Part of a small language model's weights.
Size: 9 layers, vocabulary 2048, 3.88M parameters.
Training: a variant of Muon for these matrices, 108M tokens, 13233 steps.
Each number is 50 + 12 x the weight over its row's rms, rounded and kept within 0 to 99. Layers, rows and columns count from 0. The size before them is the row's rms in percent of the matrix's.

# o: layer 5 attention output (transposed), 320x160, rms 0.0648, rows 252-255, columns 0-159
# v: layer 5 attention value, 320x160, rms 0.0589, rows 253-255, columns 0-159
# q: layer 5 attention query, 320x160, rms 0.0492, rows 256-273, columns 0-159
# k: layer 5 attention key, 320x160, rms 0.0474, rows 256-273, columns 0-159
o252 074:54 47 20 29 53 64 50 37 41 37 38 45 74 39 49 45 43 59 62 70 53 47 35 48 63 50 36 40 49 56 51 66 33 53 60 25 55 63 52 49 51 40 53 55 60 59 59 54 55 49 67 53 67 60 74 19 46 56 40 57 39 40 64 48 51 47 58 46 62 34 43 34 39 54 49 60 54 23 56 40 39 63 57 38 39 37 37 72 53 60 39 48 50 47 38 26 61 49 26 64 49 16 45 67 71 45 44 56 41 38 55 43 36 52 79 70 47 31 56 54 45 56 48 47 65 46 50 66 61 76 32 52 64 32 45 47 64 35 62 54 59 57 43 44 62 46 56 50 38 55 50 50 58 51 67 77 56 50 41 50
v253 080:57 32 38 48 27 32 64 60 66 38 54 46 51 63 39 59 56 43 17 55 48 33 22 47 45 58 44 59 46 33 39 44 53 59 57 50 46 47 41 50 77 42 52 60 71 52 35 56 52 56 48 44 60 48 33 43 26 24 35 49 77 41 60 48 44 27 47 62 61 54 46 52 50 37 49 37 60 60 40 69 46 25 81 39 37 46 51 47 31 36 61 57 40 53 69 39 65 41 48 49 49 64 62 56 50 46 73 70 36 37 40 40 41 42 66 49 30 45 48 49 50 48 55 47 49 61 61 53 62 56 52 63 48 65 56 68 35 48 45 57 48 65 44 59 50 44 48 50 16 28 65 43 42 37 49 57 34 31 49 52
o253 103:51 59 51 49 48 41 45 61 41 47 40 49 41 26 26 46 49 70 57 57 42 63 54 63 45 54 68 47 35 81 49 65 47 15 37 16 62 52 58 39 44 38 43 58 49 42 60 44 57 41 44 45 29 56 40 66 57 57 52 30 46 62 68 66 64 57 34 43 37 56 62 47 38 60 63 68 40 56 55 36 49 66 33 44 33 33 74 38 56 48 35 49 42 58 49 55 48 57 68 47 66 48 50 40 52 42 17 49 52 62 40 48 47 35 46 32 57 64 32 69 62 63 45 45 28 64 49 38 44 41 39 40 61 65 53 61 60 63 45 44 59 56 44 60 38 34 47 48 65 59 41 70 54 50 67 44 76 60 41 53
v254 057:46 36 49 44 60 59 62 58 50 22 26 52 50 24 60 44 39 46 60 63 71 54 48 49 65 30 54 52 60 56 33 74 55 55 39 35 53 51 25 62 59 39 46 51 58 46 39 54 54 78 50 38 48 42 44 67 69 52 26 64 53 49 69 52 46 51 71 55 51 49 48 45 50 27 55 65 38 45 49 45 38 65 52 51 27 59 63 33 49 33 50 60 43 36 27 25 52 55 73 36 60 77 65 65 63 33 37 43 51 49 73 36 55 42 43 68 60 45 39 56 56 58 35 49 59 32 36 78 46 46 50 56 57 60 55 67 48 49 65 53 51 46 57 26 61 58 57 39 44 42 40 47 40 61 48 65 48 50 46 67
o254 063:76 57 59 62 27 55 40 41 58 60 54 49 44 77 48 54 48 61 56 32 68 62 54 62 26 56 58 44 32 48 36 37 36 69 60 53 45 43 62 53 41 72 42 41 43 58 52 29 37 50 35 58 34 58 44 64 47 51 66 46 35 40 29 51 68 54 35 72 38 62 55 52 60 42 44 33 41 71 53 49 70 34 49 59 64 40 53 35 64 40 58 28 50 48 58 62 42 40 51 32 57 48 45 42 39 71 59 69 31 42 15 51 59 50 61 49 27 54 49 25 56 48 40 49 34 57 51 19 49 50 53 48 57 31 41 43 56 51 38 46 42 43 60 58 43 50 39 63 44 56 47 56 35 50 57 22 53 70 47 51
v255 072:60 16 45 50 67 31 61 48 56 46 35 56 67 51 66 57 53 42 61 63 29 56 59 65 47 45 51 55 59 38 61 62 42 43 41 42 41 63 43 52 32 30 64 47 58 51 36 69 51 55 63 48 75 75 53 65 58 65 53 48 38 42 40 60 28 43 56 60 43 58 44 44 41 40 52 50 35 67 58 48 54 49 40 35 34 40 51 41 66 32 50 53 49 32 38 35 42 52 71 38 56 61 58 33 44 60 34 44 36 46 65 56 34 50 72 23 36 49 69 46 70 58 56 49 30 28 56 30 49 48 42 50 44 43 66 67 51 28 59 38 50 33 59 71 42 36 35 50 46 53 36 55 42 53 51 68 31 45 53 75
o255 080:63 49 42 47 36 62 56 44 54 50 51 18 62 45 46 53 29 82 45 63 74 50 22 65 59 67 64 42 40 50 65 33 36 72 57 50 62 30 60 74 41 43 30 47 38 45 52 44 44 68 65 40 54 36 35 43 57 45 46 55 45 43 41 45 58 50 63 61 46 43 48 38 74 47 57 54 61 47 49 46 38 56 56 53 66 51 44 58 40 65 54 34 46 72 54 57 57 70 35 50 49 51 37 52 68 32 64 55 49 37 50 54 79 70 47 54 63 46 27 51 61 39 50 55 65 46 43 71 59 70 38 50 55 43 59 35 42 80 52 40 57 56 40 51 59 46 42 36 63 46 68 48 67 61 48 56 61 55 50 23
q256 260:42 31 31 47 42 38 71 46 48 45 68 68 70 59 40 53 50 62 64 44 60 52 36 45 39 58 56 48 47 59 52 67 38 82 65 44 57 39 60 50 59 41 36 50 61 41 58 57 62 61 35 67 52 63 53 24 65 46 47 74 48 61 54 53 36 80 67 49 49 76 57 47 52 55 67 60 35 43 64 43 61 56 73 59 52 68 37 43 63 48 33 47 48 54 42 76 42 64 20 52 52 62 50 69 30 43 51 44 39 36 68 60 57 51 53 53 56 46 58 67 58 61 58 44 42 53 54 43 52 46 64 60 67 41 62 52 62 40 62 47 56 62 58 57 51 41 40 60 57 47 45 40 56 54 09 41 42 43 75 41
k256 126:70 61 63 34 35 34 38 61 45 52 75 52 46 65 43 67 50 52 47 48 65 34 73 39 61 34 61 22 56 48 63 42 41 52 52 47 72 58 42 45 62 71 34 57 39 59 56 43 48 42 48 46 62 45 64 39 43 63 49 45 57 36 56 48 65 51 62 61 32 37 51 28 65 39 50 63 33 38 59 56 31 28 40 62 56 68 66 45 34 37 66 47 49 26 36 54 61 59 29 56 71 50 58 40 63 36 55 53 59 58 65 49 55 48 34 31 57 58 52 34 51 56 67 61 52 60 29 35 44 60 41 60 53 46 69 67 46 36 40 71 58 37 45 68 26 55 37 51 48 36 56 39 60 36 71 59 48 44 59 43
q257 168:59 65 44 51 47 43 20 58 37 67 66 49 30 21 62 67 63 49 45 45 35 47 75 52 59 66 53 55 39 44 49 45 60 37 56 50 48 44 39 44 34 52 50 45 56 54 19 45 51 56 60 58 44 42 56 69 65 48 39 47 42 33 38 68 48 41 44 46 36 40 32 45 37 53 45 50 58 64 40 46 63 45 40 56 52 20 60 69 30 33 50 54 53 35 60 36 45 36 56 42 53 54 49 36 51 72 41 56 51 55 16 40 43 52 25 79 55 67 47 29 48 49 37 39 45 32 54 29 44 59 39 32 44 63 60 32 38 56 36 50 45 40 57 47 39 54 54 63 47 74 45 62 40 57 79 39 47 46 47 54
k257 165:51 55 59 55 47 51 80 46 39 43 55 50 56 32 53 34 59 54 47 42 27 60 47 38 32 54 55 58 24 56 43 34 54 68 50 47 21 40 61 70 40 26 68 41 57 54 31 46 35 60 31 51 47 30 31 53 55 30 33 65 48 56 61 34 54 35 42 37 61 56 63 70 50 23 47 61 66 57 48 51 59 46 64 45 50 57 49 58 56 55 47 50 54 71 40 42 61 44 54 56 37 44 46 46 45 55 34 47 57 56 41 26 43 34 59 57 75 21 57 50 49 45 49 75 41 48 38 49 53 64 58 31 42 41 22 46 45 25 53 65 48 42 49 64 49 40 57 53 36 56 32 57 44 34 38 34 55 63 70 56
q258 154:46 60 28 66 42 77 41 67 50 47 63 43 44 60 61 47 37 57 51 56 55 62 40 60 62 27 66 38 48 51 50 43 46 35 22 61 46 49 67 29 48 55 47 50 50 81 55 57 36 31 68 51 51 19 35 50 57 56 52 37 41 58 49 47 65 56 53 53 46 63 68 51 44 61 65 45 68 63 36 59 62 51 43 60 57 51 55 65 62 56 62 43 58 27 69 34 50 32 74 54 52 47 71 49 57 52 71 39 52 51 30 70 45 32 34 54 34 50 64 60 41 48 50 54 53 51 39 54 45 57 45 62 35 35 44 60 46 59 46 54 32 35 44 39 59 56 69 54 44 80 49 55 51 46 83 64 59 51 48 24
k258 152:38 30 73 53 32 55 55 55 42 58 47 44 39 56 39 37 42 55 51 58 38 42 39 35 48 45 63 63 65 54 41 58 60 41 50 43 30 47 48 70 47 41 68 48 24 46 45 62 62 60 51 57 57 44 53 60 38 47 28 38 54 69 62 52 35 60 49 46 65 31 56 52 49 27 69 47 55 60 45 48 69 60 64 51 39 47 41 57 74 48 47 72 24 48 54 50 53 43 54 44 48 65 53 55 60 56 52 43 42 36 49 40 41 63 65 50 37 43 48 50 67 50 34 60 62 51 55 48 30 42 66 17 44 46 37 47 72 43 48 23 63 65 48 28 77 55 94 29 54 67 47 62 32 51 46 43 53 49 56 42
q259 127:47 42 36 33 67 31 61 47 32 52 48 56 41 38 36 44 56 41 19 66 47 31 42 58 48 43 49 55 43 42 38 46 41 57 55 48 38 67 64 50 53 42 64 40 34 47 50 47 43 59 60 59 75 62 38 55 42 54 65 73 71 41 48 62 51 57 50 73 42 30 36 58 55 36 37 54 49 27 59 42 46 47 31 63 52 24 42 50 48 55 30 69 36 44 32 73 33 62 48 35 40 45 38 56 31 43 24 58 42 64 70 33 52 27 38 53 51 54 31 60 39 54 54 50 76 54 59 62 48 43 49 41 30 46 50 82 41 49 76 44 45 48 50 77 46 48 43 45 59 56 55 45 50 42 49 49 46 48 60 49
k259 142:27 57 36 55 34 50 64 53 64 46 60 42 54 63 63 50 57 54 43 34 57 61 62 66 31 39 44 36 61 52 54 41 60 42 50 43 57 32 49 51 23 49 35 63 57 64 52 49 50 46 48 34 60 61 63 38 57 35 29 54 73 39 59 49 38 42 60 44 50 70 72 47 49 54 88 50 56 76 76 50 59 54 43 36 49 66 50 45 45 50 43 35 53 43 55 30 60 47 43 58 39 23 47 61 56 47 44 66 28 38 47 41 52 50 46 44 64 39 33 52 68 54 43 46 28 44 46 37 65 34 49 56 54 57 43 45 80 49 41 39 42 56 54 58 30 53 12 57 53 41 45 68 59 41 39 32 46 62 54 68
q260 162:41 41 39 21 55 60 60 41 53 42 51 45 42 41 58 51 57 50 50 40 58 39 53 35 57 57 42 38 51 49 61 43 65 43 78 42 54 47 50 24 47 24 52 53 46 67 41 49 54 60 72 73 66 60 49 51 25 59 41 52 50 49 46 50 47 48 49 61 43 76 54 22 31 66 43 43 62 49 41 40 38 59 34 60 62 58 65 34 36 39 84 66 55 29 38 42 38 62 44 51 68 74 59 40 56 55 30 40 75 32 36 45 60 46 45 60 56 53 72 49 64 60 44 72 51 88 35 42 63 53 53 48 42 58 45 55 57 57 49 50 52 50 51 49 56 46 57 56 44 54 48 64 47 44 71 44 50 40 35 73
k260 166:34 50 52 51 41 40 51 55 62 32 43 48 47 49 43 70 17 50 39 63 50 50 36 48 51 71 20 44 46 65 29 65 41 52 61 40 42 53 65 30 70 60 60 66 38 40 62 48 44 66 44 49 67 03 55 46 55 44 50 50 60 31 56 45 60 52 37 55 48 42 53 56 69 20 66 58 58 49 51 40 53 43 51 50 22 56 47 51 51 55 55 45 39 54 69 58 57 54 66 43 60 41 52 50 46 33 50 54 35 76 58 52 49 54 39 39 51 75 59 53 74 50 47 49 46 26 46 38 50 42 62 53 40 39 40 43 33 26 37 41 57 75 60 35 61 50 64 48 50 42 50 47 54 39 62 48 38 38 73 44
q261 167:48 41 69 30 68 47 44 35 58 63 46 40 70 53 56 52 44 52 68 57 52 65 49 69 54 59 30 49 61 43 60 45 52 45 26 56 46 41 42 46 38 48 54 46 58 47 31 50 51 44 37 60 24 50 58 51 59 64 48 42 57 19 59 67 44 39 34 34 38 48 59 51 44 53 56 36 51 31 48 49 49 42 33 50 56 63 29 49 51 29 43 53 87 47 70 55 70 65 52 32 55 46 44 58 57 39 49 34 57 61 53 52 43 61 36 76 34 43 36 42 56 59 61 54 48 33 52 35 63 49 54 48 20 38 52 58 37 53 58 32 45 50 56 58 42 26 46 33 44 65 33 66 23 48 36 71 47 53 37 30
k261 167:30 51 44 35 68 51 48 36 59 65 60 65 47 26 53 63 34 34 37 32 45 41 55 38 34 55 76 62 34 46 50 62 45 38 51 28 59 45 65 43 50 50 29 60 49 49 41 64 43 54 60 49 37 49 39 31 49 52 45 43 32 71 46 36 45 65 48 65 67 49 62 40 38 55 59 66 40 53 41 59 35 59 56 42 37 40 35 51 49 49 47 64 67 65 56 51 59 48 43 53 53 50 41 54 53 55 42 61 74 42 24 22 42 41 51 41 54 56 50 70 37 41 41 50 69 56 36 69 29 53 76 33 50 56 53 42 52 69 24 51 51 68 68 66 41 64 47 59 35 45 55 20 51 68 64 40 39 61 58 49
q262 185:49 65 39 46 45 55 37 38 48 70 40 39 46 58 32 67 35 44 44 45 49 50 49 64 40 34 64 63 32 54 49 52 66 43 58 70 49 57 24 44 17 43 53 50 60 58 65 56 37 58 34 34 57 52 64 59 56 59 41 63 46 62 44 58 44 69 59 52 33 53 77 47 40 60 46 41 61 42 39 50 57 61 16 66 50 56 63 61 48 56 46 65 49 24 60 52 69 30 32 44 37 51 41 49 50 41 67 37 70 57 31 47 33 46 44 42 40 80 43 53 52 58 20 62 55 12 42 60 46 56 53 48 62 37 60 45 52 44 47 61 62 53 41 50 41 44 29 59 49 39 48 57 49 55 41 34 39 39 65 47
k262 182:55 41 53 61 72 38 56 23 40 49 42 43 61 48 47 42 39 68 55 52 48 75 47 31 66 63 58 67 41 45 65 46 26 49 46 34 27 49 50 28 53 38 61 44 45 25 35 32 57 48 30 52 62 38 59 46 60 22 58 37 32 41 50 54 53 46 52 38 38 61 56 62 52 52 55 41 57 59 42 53 47 37 41 46 44 48 37 50 59 62 68 60 53 49 67 64 55 18 44 55 59 58 38 50 61 66 66 55 54 44 55 54 51 44 41 47 60 43 48 53 36 48 65 45 33 64 64 62 46 73 36 59 44 62 30 62 66 45 65 13 31 44 54 48 67 68 59 56 56 68 50 36 62 58 60 70 58 52 45 68
q263 169:61 48 54 74 36 28 60 49 60 49 69 66 47 45 17 59 37 57 54 45 46 36 63 45 62 58 36 58 55 50 45 47 51 70 57 35 51 49 54 44 54 49 36 75 63 33 44 86 56 69 47 39 57 49 61 42 48 74 57 55 68 46 43 46 46 52 51 51 55 52 63 46 31 51 61 43 31 27 79 40 36 68 47 59 62 34 22 44 54 46 50 37 47 40 48 66 45 62 37 41 64 43 51 79 45 49 64 52 51 23 60 33 43 45 47 45 55 53 48 59 47 42 70 49 53 65 42 49 56 60 51 58 59 41 52 55 36 55 61 61 53 54 51 49 61 30 29 56 53 39 48 46 77 72 45 37 37 41 70 67
k263 199:40 44 67 52 55 67 56 53 29 35 38 33 34 24 52 45 56 31 55 40 47 41 58 57 51 49 52 70 46 46 41 56 74 33 41 58 18 60 56 58 28 48 76 38 46 56 33 49 51 37 53 30 37 34 38 70 40 57 54 38 43 58 44 49 40 31 29 56 48 36 41 59 33 45 52 45 81 73 43 51 69 56 57 54 42 45 59 69 57 56 38 68 52 40 41 53 62 31 60 75 60 49 57 57 48 74 38 39 59 44 28 50 37 54 50 79 43 47 50 42 49 54 39 54 48 43 35 51 51 54 53 37 26 49 28 48 40 38 43 49 56 54 47 36 57 63 51 60 37 54 41 62 59 41 35 56 64 50 30 57
q264 184:36 45 53 35 51 43 61 66 39 69 43 48 46 46 54 70 64 57 47 65 31 23 40 43 74 62 60 58 52 51 72 52 50 50 41 43 60 56 46 41 52 50 54 50 41 61 41 42 67 71 90 46 53 62 34 46 43 27 64 70 56 46 58 43 50 58 57 57 46 61 38 33 53 56 53 61 43 57 57 66 45 58 44 44 56 45 40 47 35 57 47 70 48 50 49 60 50 30 56 74 53 46 50 51 52 36 53 44 64 41 48 51 90 42 40 50 35 51 68 57 45 51 50 59 55 47 41 42 37 31 52 56 62 43 57 36 58 42 23 04 34 57 62 45 73 26 42 45 44 43 59 45 57 50 47 55 56 70 54 33
k264 184:63 57 48 54 46 41 53 23 35 47 50 50 44 60 27 30 34 37 43 34 69 54 53 60 33 67 47 55 65 58 47 63 54 52 48 55 64 29 30 36 44 53 58 53 24 55 54 40 52 22 40 60 43 35 46 50 40 53 37 44 61 26 49 55 71 38 45 39 56 53 57 50 45 54 44 46 41 60 59 43 68 48 75 62 39 52 54 39 54 33 52 53 43 45 60 55 51 60 54 52 40 38 24 63 48 57 18 44 52 67 55 31 32 58 23 40 65 38 28 54 73 57 49 51 62 58 62 38 60 71 46 37 40 55 46 43 36 33 51 57 40 52 49 43 51 71 49 47 72 56 45 54 47 35 55 53 34 20 66 62
q265 176:57 57 63 43 51 41 61 66 58 18 41 64 51 47 71 47 62 49 47 56 30 56 55 68 46 47 68 61 49 52 58 39 24 48 43 52 48 51 61 40 72 54 51 57 64 60 37 35 40 40 62 27 62 59 59 39 49 47 58 29 35 57 52 43 48 41 40 34 29 68 52 56 29 80 59 59 37 50 56 52 38 49 48 47 51 69 58 62 61 76 37 69 33 35 41 46 37 68 67 58 42 59 52 73 61 51 50 37 62 61 36 53 50 48 66 62 59 41 44 42 56 37 39 46 74 78 51 53 55 29 35 64 54 37 55 68 44 41 43 56 59 55 41 59 69 46 65 46 74 34 42 52 48 61 37 50 57 40 65 67
k265 188:54 44 50 54 36 45 35 50 40 58 78 52 49 66 46 50 30 56 71 55 29 36 41 66 45 45 45 36 65 51 48 54 53 53 64 49 68 58 32 58 49 64 62 51 51 58 62 43 61 64 53 68 68 53 40 43 26 64 62 47 58 52 60 51 51 57 68 62 47 27 44 47 52 72 47 45 59 71 61 32 32 65 39 64 47 60 45 34 43 38 60 60 45 24 60 68 80 49 39 53 68 33 57 35 32 50 81 44 44 63 75 57 53 57 34 45 26 46 77 61 42 54 28 60 56 48 37 60 46 47 56 46 39 46 40 32 56 41 54 57 50 56 43 36 44 48 32 59 42 55 64 33 60 52 46 70 67 56 52 45
q266 167:58 43 48 70 48 43 50 56 37 64 31 68 35 39 48 36 41 54 45 41 56 55 42 44 61 51 41 59 67 43 49 48 40 34 32 39 33 44 53 44 61 65 38 64 55 94 19 46 56 40 43 44 50 42 46 47 51 39 40 48 39 78 63 61 45 59 39 49 38 46 54 57 52 48 52 64 44 45 63 66 47 43 59 46 57 64 36 47 56 48 36 31 60 58 46 52 57 54 34 56 67 42 55 49 39 42 89 35 45 64 36 32 64 54 39 47 55 08 63 69 40 56 29 55 48 39 51 71 58 53 39 55 66 52 64 37 51 60 51 47 71 46 49 76 45 46 53 60 46 65 63 39 32 48 40 40 56 36 59 58
k266 176:38 55 45 33 63 51 65 64 58 57 50 48 23 53 47 52 45 63 56 43 36 45 45 57 56 60 61 42 47 45 39 49 53 52 61 79 60 54 20 48 59 47 54 46 18 50 54 45 52 52 33 50 38 58 53 43 48 56 69 48 32 65 34 45 48 27 60 47 73 48 37 58 62 62 38 41 39 68 62 31 45 71 36 55 48 48 55 43 30 68 66 53 71 56 52 49 48 35 31 51 38 59 51 70 76 53 64 51 68 65 57 71 52 58 66 67 62 46 62 44 55 35 61 54 76 55 50 44 31 67 72 51 40 31 39 54 54 47 67 47 34 53 38 35 37 57 51 44 60 50 50 42 51 50 39 65 42 26 31 32
q267 165:62 76 59 56 35 64 47 55 59 37 47 47 33 45 47 62 40 53 72 51 85 44 56 69 56 59 51 44 64 57 67 49 42 55 37 59 29 50 65 47 54 56 38 38 41 36 52 49 50 42 75 43 52 47 63 46 48 69 43 49 47 58 61 54 18 42 50 46 47 64 34 62 61 42 59 80 75 43 52 43 38 56 73 51 55 50 80 57 47 41 39 31 45 59 56 56 48 49 59 32 72 34 32 40 53 49 62 45 33 49 24 56 41 48 50 40 58 30 42 72 62 36 24 57 43 45 51 50 61 47 80 37 47 64 40 50 65 46 44 46 61 58 46 64 66 61 40 50 61 52 50 43 58 46 68 40 39 61 40 61
k267 172:62 37 57 52 56 39 58 44 58 33 42 34 54 66 64 62 32 39 58 69 55 55 53 50 49 60 62 38 51 42 52 58 54 66 38 49 46 59 38 52 18 32 52 43 49 34 30 61 37 45 47 58 45 53 52 71 58 64 32 48 55 89 44 39 49 49 65 51 62 41 04 67 30 42 48 57 59 56 56 42 38 67 57 50 66 45 57 57 61 67 61 57 32 59 58 52 46 64 59 69 48 42 55 49 73 57 74 41 63 51 45 36 38 50 52 52 52 45 35 37 67 48 57 45 44 82 49 44 55 51 68 58 42 40 57 55 55 37 46 81 34 41 54 44 46 41 53 61 49 46 46 56 39 65 59 43 37 46 39 31
q268 173:45 53 58 60 38 50 64 65 52 78 43 34 56 39 58 63 41 51 68 48 50 52 47 68 59 43 28 50 44 27 34 34 51 81 44 50 41 53 45 46 60 74 50 63 59 18 48 47 71 58 54 73 43 41 55 68 63 67 76 28 52 54 56 35 40 44 41 69 61 32 49 47 51 57 62 49 53 62 54 55 59 54 45 58 55 87 44 43 34 36 48 60 68 52 54 32 54 45 68 37 33 53 59 66 30 46 48 45 38 57 46 33 53 47 63 46 50 48 44 46 67 44 60 65 51 53 38 48 45 62 52 32 37 47 49 44 33 79 41 46 43 54 56 63 60 59 58 56 51 37 45 40 43 40 61 33 42 45 39 20
k268 174:58 46 17 55 39 49 58 58 56 40 46 38 73 30 33 63 54 44 38 65 53 44 53 73 60 52 79 69 40 51 44 72 55 41 14 46 56 66 73 54 59 51 48 35 58 65 50 60 32 42 36 47 41 58 44 41 60 59 49 61 40 46 48 55 47 32 43 45 42 57 47 52 44 62 44 63 27 47 57 34 50 40 39 64 29 59 49 51 45 51 46 66 52 57 50 54 57 46 52 26 39 72 54 51 51 63 48 47 63 32 57 41 34 40 41 59 46 56 60 49 49 65 33 12 73 72 46 37 48 52 54 49 31 51 37 48 44 60 52 52 80 54 65 57 32 49 44 52 72 54 62 45 45 59 72 56 47 43 37 51
q269 182:56 64 52 59 50 49 15 45 53 64 28 50 44 41 26 23 59 61 47 41 50 61 58 54 44 69 57 44 50 42 87 41 56 70 45 40 64 35 48 25 40 48 61 34 69 50 37 46 53 44 36 25 58 58 61 53 45 48 49 63 62 59 62 73 40 56 33 45 43 55 59 43 29 42 50 52 39 34 63 77 47 41 42 64 53 35 55 61 55 62 62 55 48 57 42 48 41 45 64 16 79 32 55 63 26 30 63 32 49 42 52 42 56 40 43 65 49 44 53 58 51 49 45 31 51 48 55 40 57 57 53 49 59 55 39 61 51 44 70 56 49 55 51 61 53 64 40 41 38 46 63 54 40 65 34 32 61 56 42 45
k269 175:54 61 51 36 52 32 62 70 48 42 38 50 61 58 49 47 64 77 44 36 46 33 35 67 51 41 21 49 60 65 54 28 45 41 52 60 44 42 57 41 52 65 39 55 58 37 32 46 53 59 41 32 57 68 49 52 46 51 51 62 40 62 38 40 42 49 53 39 50 37 47 63 34 61 56 28 58 28 39 53 53 51 35 59 39 53 34 33 55 59 55 54 33 64 74 63 36 48 42 73 29 38 43 59 46 60 55 75 50 54 43 41 32 55 50 31 47 32 49 59 54 29 53 67 80 41 38 60 43 60 53 61 33 62 45 55 76 61 58 36 28 42 50 39 56 37 39 56 52 68 44 45 39 26 51 65 59 57 66 67
q270 180:52 66 49 76 60 53 40 45 60 55 58 75 77 56 41 41 63 38 53 40 75 52 66 66 54 48 44 59 38 71 55 67 46 53 60 50 61 50 59 52 67 46 49 33 40 74 43 47 47 62 52 63 30 40 48 50 43 53 66 62 38 52 38 52 35 76 43 63 55 64 70 53 42 49 43 68 49 49 34 53 58 15 67 58 59 55 46 34 75 42 50 40 65 19 45 39 52 46 65 44 46 28 65 45 73 59 50 50 54 48 64 36 44 44 28 53 59 64 67 29 49 43 30 84 70 44 52 54 42 56 37 43 43 49 50 59 46 72 45 48 50 48 44 59 47 48 61 37 62 59 44 50 44 39 45 54 62 57 43 56
k270 176:46 56 43 45 44 60 63 56 54 65 61 46 62 57 54 46 60 59 52 51 40 53 32 47 70 51 54 61 21 47 35 38 46 57 53 48 29 58 57 63 58 67 41 67 61 43 64 66 27 51 48 53 53 44 50 63 36 42 31 45 72 59 39 49 48 61 41 42 84 73 59 35 62 60 50 62 42 73 69 55 33 77 44 45 37 44 39 60 44 69 59 44 45 43 73 69 50 54 69 53 59 71 42 30 45 38 65 54 26 64 49 35 37 47 49 54 49 39 44 58 36 47 44 66 61 49 55 57 32 66 56 37 44 59 53 52 45 52 63 34 61 48 27 50 40 51 65 47 33 62 50 40 46 51 47 22 37 59 32 26
q271 163:50 57 60 54 39 46 58 51 36 24 46 74 51 36 67 54 53 62 39 82 51 52 49 47 38 58 55 43 43 48 60 54 50 27 54 42 49 41 41 61 59 59 28 45 66 51 54 29 67 49 41 75 40 39 47 46 55 49 58 45 36 67 46 32 50 62 35 48 68 40 55 46 36 60 68 55 63 59 54 53 39 35 52 72 56 39 88 35 40 31 43 56 49 54 67 52 74 42 24 46 45 38 38 34 47 54 57 57 54 62 51 37 34 52 53 51 62 35 46 50 54 52 48 70 46 45 19 57 36 64 62 44 67 69 47 65 52 44 52 64 30 73 54 52 61 53 56 44 70 37 45 50 48 46 28 49 51 44 29 65
k271 173:69 67 34 53 77 64 37 43 57 47 46 43 43 55 29 63 23 58 50 60 46 35 52 45 72 47 31 43 35 39 52 45 69 35 59 65 38 49 43 47 39 28 36 31 68 44 47 62 50 35 37 52 53 46 69 36 30 36 47 62 55 66 45 68 58 32 53 43 58 47 49 64 59 52 54 68 42 53 49 51 49 56 33 42 58 69 46 57 34 58 36 53 53 20 40 61 50 57 50 44 53 48 68 36 57 53 65 44 39 61 60 53 63 50 57 51 51 51 47 67 38 45 44 44 58 44 66 47 33 66 42 36 41 58 69 60 47 32 48 65 58 29 57 67 59 32 41 70 63 31 51 18 52 37 48 50 46 78 47 68
q272 142:50 46 14 43 41 54 65 35 68 51 49 38 46 61 41 41 45 53 83 34 49 67 49 72 47 53 45 55 40 36 38 54 48 62 44 44 30 51 59 63 54 34 40 34 57 34 51 65 62 59 41 68 37 61 48 40 71 29 43 58 65 47 50 75 51 41 60 40 53 76 43 54 27 56 58 39 66 50 50 53 38 70 42 56 68 61 43 37 49 50 29 52 49 43 45 52 34 58 46 59 50 48 40 60 47 43 45 54 45 46 40 81 45 40 51 66 47 36 60 56 48 49 48 56 54 48 64 27 65 35 62 38 59 41 52 39 59 60 70 36 36 67 59 24 50 54 34 43 71 44 64 33 46 50 26 42 52 52 41 74
k272 178:49 44 38 55 38 34 54 57 70 56 61 54 83 53 48 57 56 68 31 63 53 60 33 48 40 51 34 31 44 43 43 53 30 73 75 30 65 27 69 39 74 64 39 64 44 56 57 57 53 65 59 67 63 59 52 32 56 46 51 68 55 45 48 28 32 63 67 26 62 76 68 38 70 52 63 58 29 20 55 65 51 48 45 59 56 58 30 42 57 37 45 39 42 62 66 57 49 51 39 41 35 53 47 43 47 43 53 58 33 52 71 58 67 50 51 42 55 47 50 60 46 59 57 50 66 54 70 50 48 34 51 62 56 46 65 52 66 43 52 45 46 46 62 61 56 28 56 45 59 58 53 35 44 67 54 49 38 60 60 51
q273 146:41 46 56 35 63 53 35 61 51 71 68 50 53 69 30 40 55 42 37 54 53 67 47 36 39 71 52 69 65 43 40 57 60 58 39 56 50 70 47 49 64 54 54 54 52 50 33 56 68 31 79 54 53 50 48 55 32 54 35 56 42 65 25 62 33 50 44 50 52 28 53 75 37 58 33 52 51 61 56 37 50 58 49 56 53 34 45 40 22 51 48 43 44 73 55 47 34 43 33 60 55 63 46 57 34 41 36 44 41 48 46 57 22 43 77 48 56 60 53 45 74 52 39 36 55 45 20 43 29 54 53 39 57 52 54 55 40 61 30 58 42 41 49 30 30 65 39 50 34 64 55 45 62 61 42 33 45 44 34 62
k273 147:60 72 55 67 60 49 74 64 39 34 41 28 42 35 61 63 56 37 51 48 49 35 61 53 46 67 44 59 57 53 35 64 57 48 77 44 53 15 54 36 39 61 46 72 52 59 41 59 67 54 50 47 55 50 43 67 67 40 83 51 41 24 52 32 49 21 51 55 55 57 50 61 33 59 53 38 44 75 44 54 60 44 37 51 53 44 45 65 57 57 54 61 46 64 57 46 71 40 54 51 42 56 51 48 65 67 29 42 41 54 28 74 60 67 38 62 50 52 54 46 49 50 51 42 53 40 49 46 50 50 40 37 38 58 51 46 37 41 73 43 34 32 65 36 50 57 57 68 51 43 31 62 48 56 34 58 37 51 71 64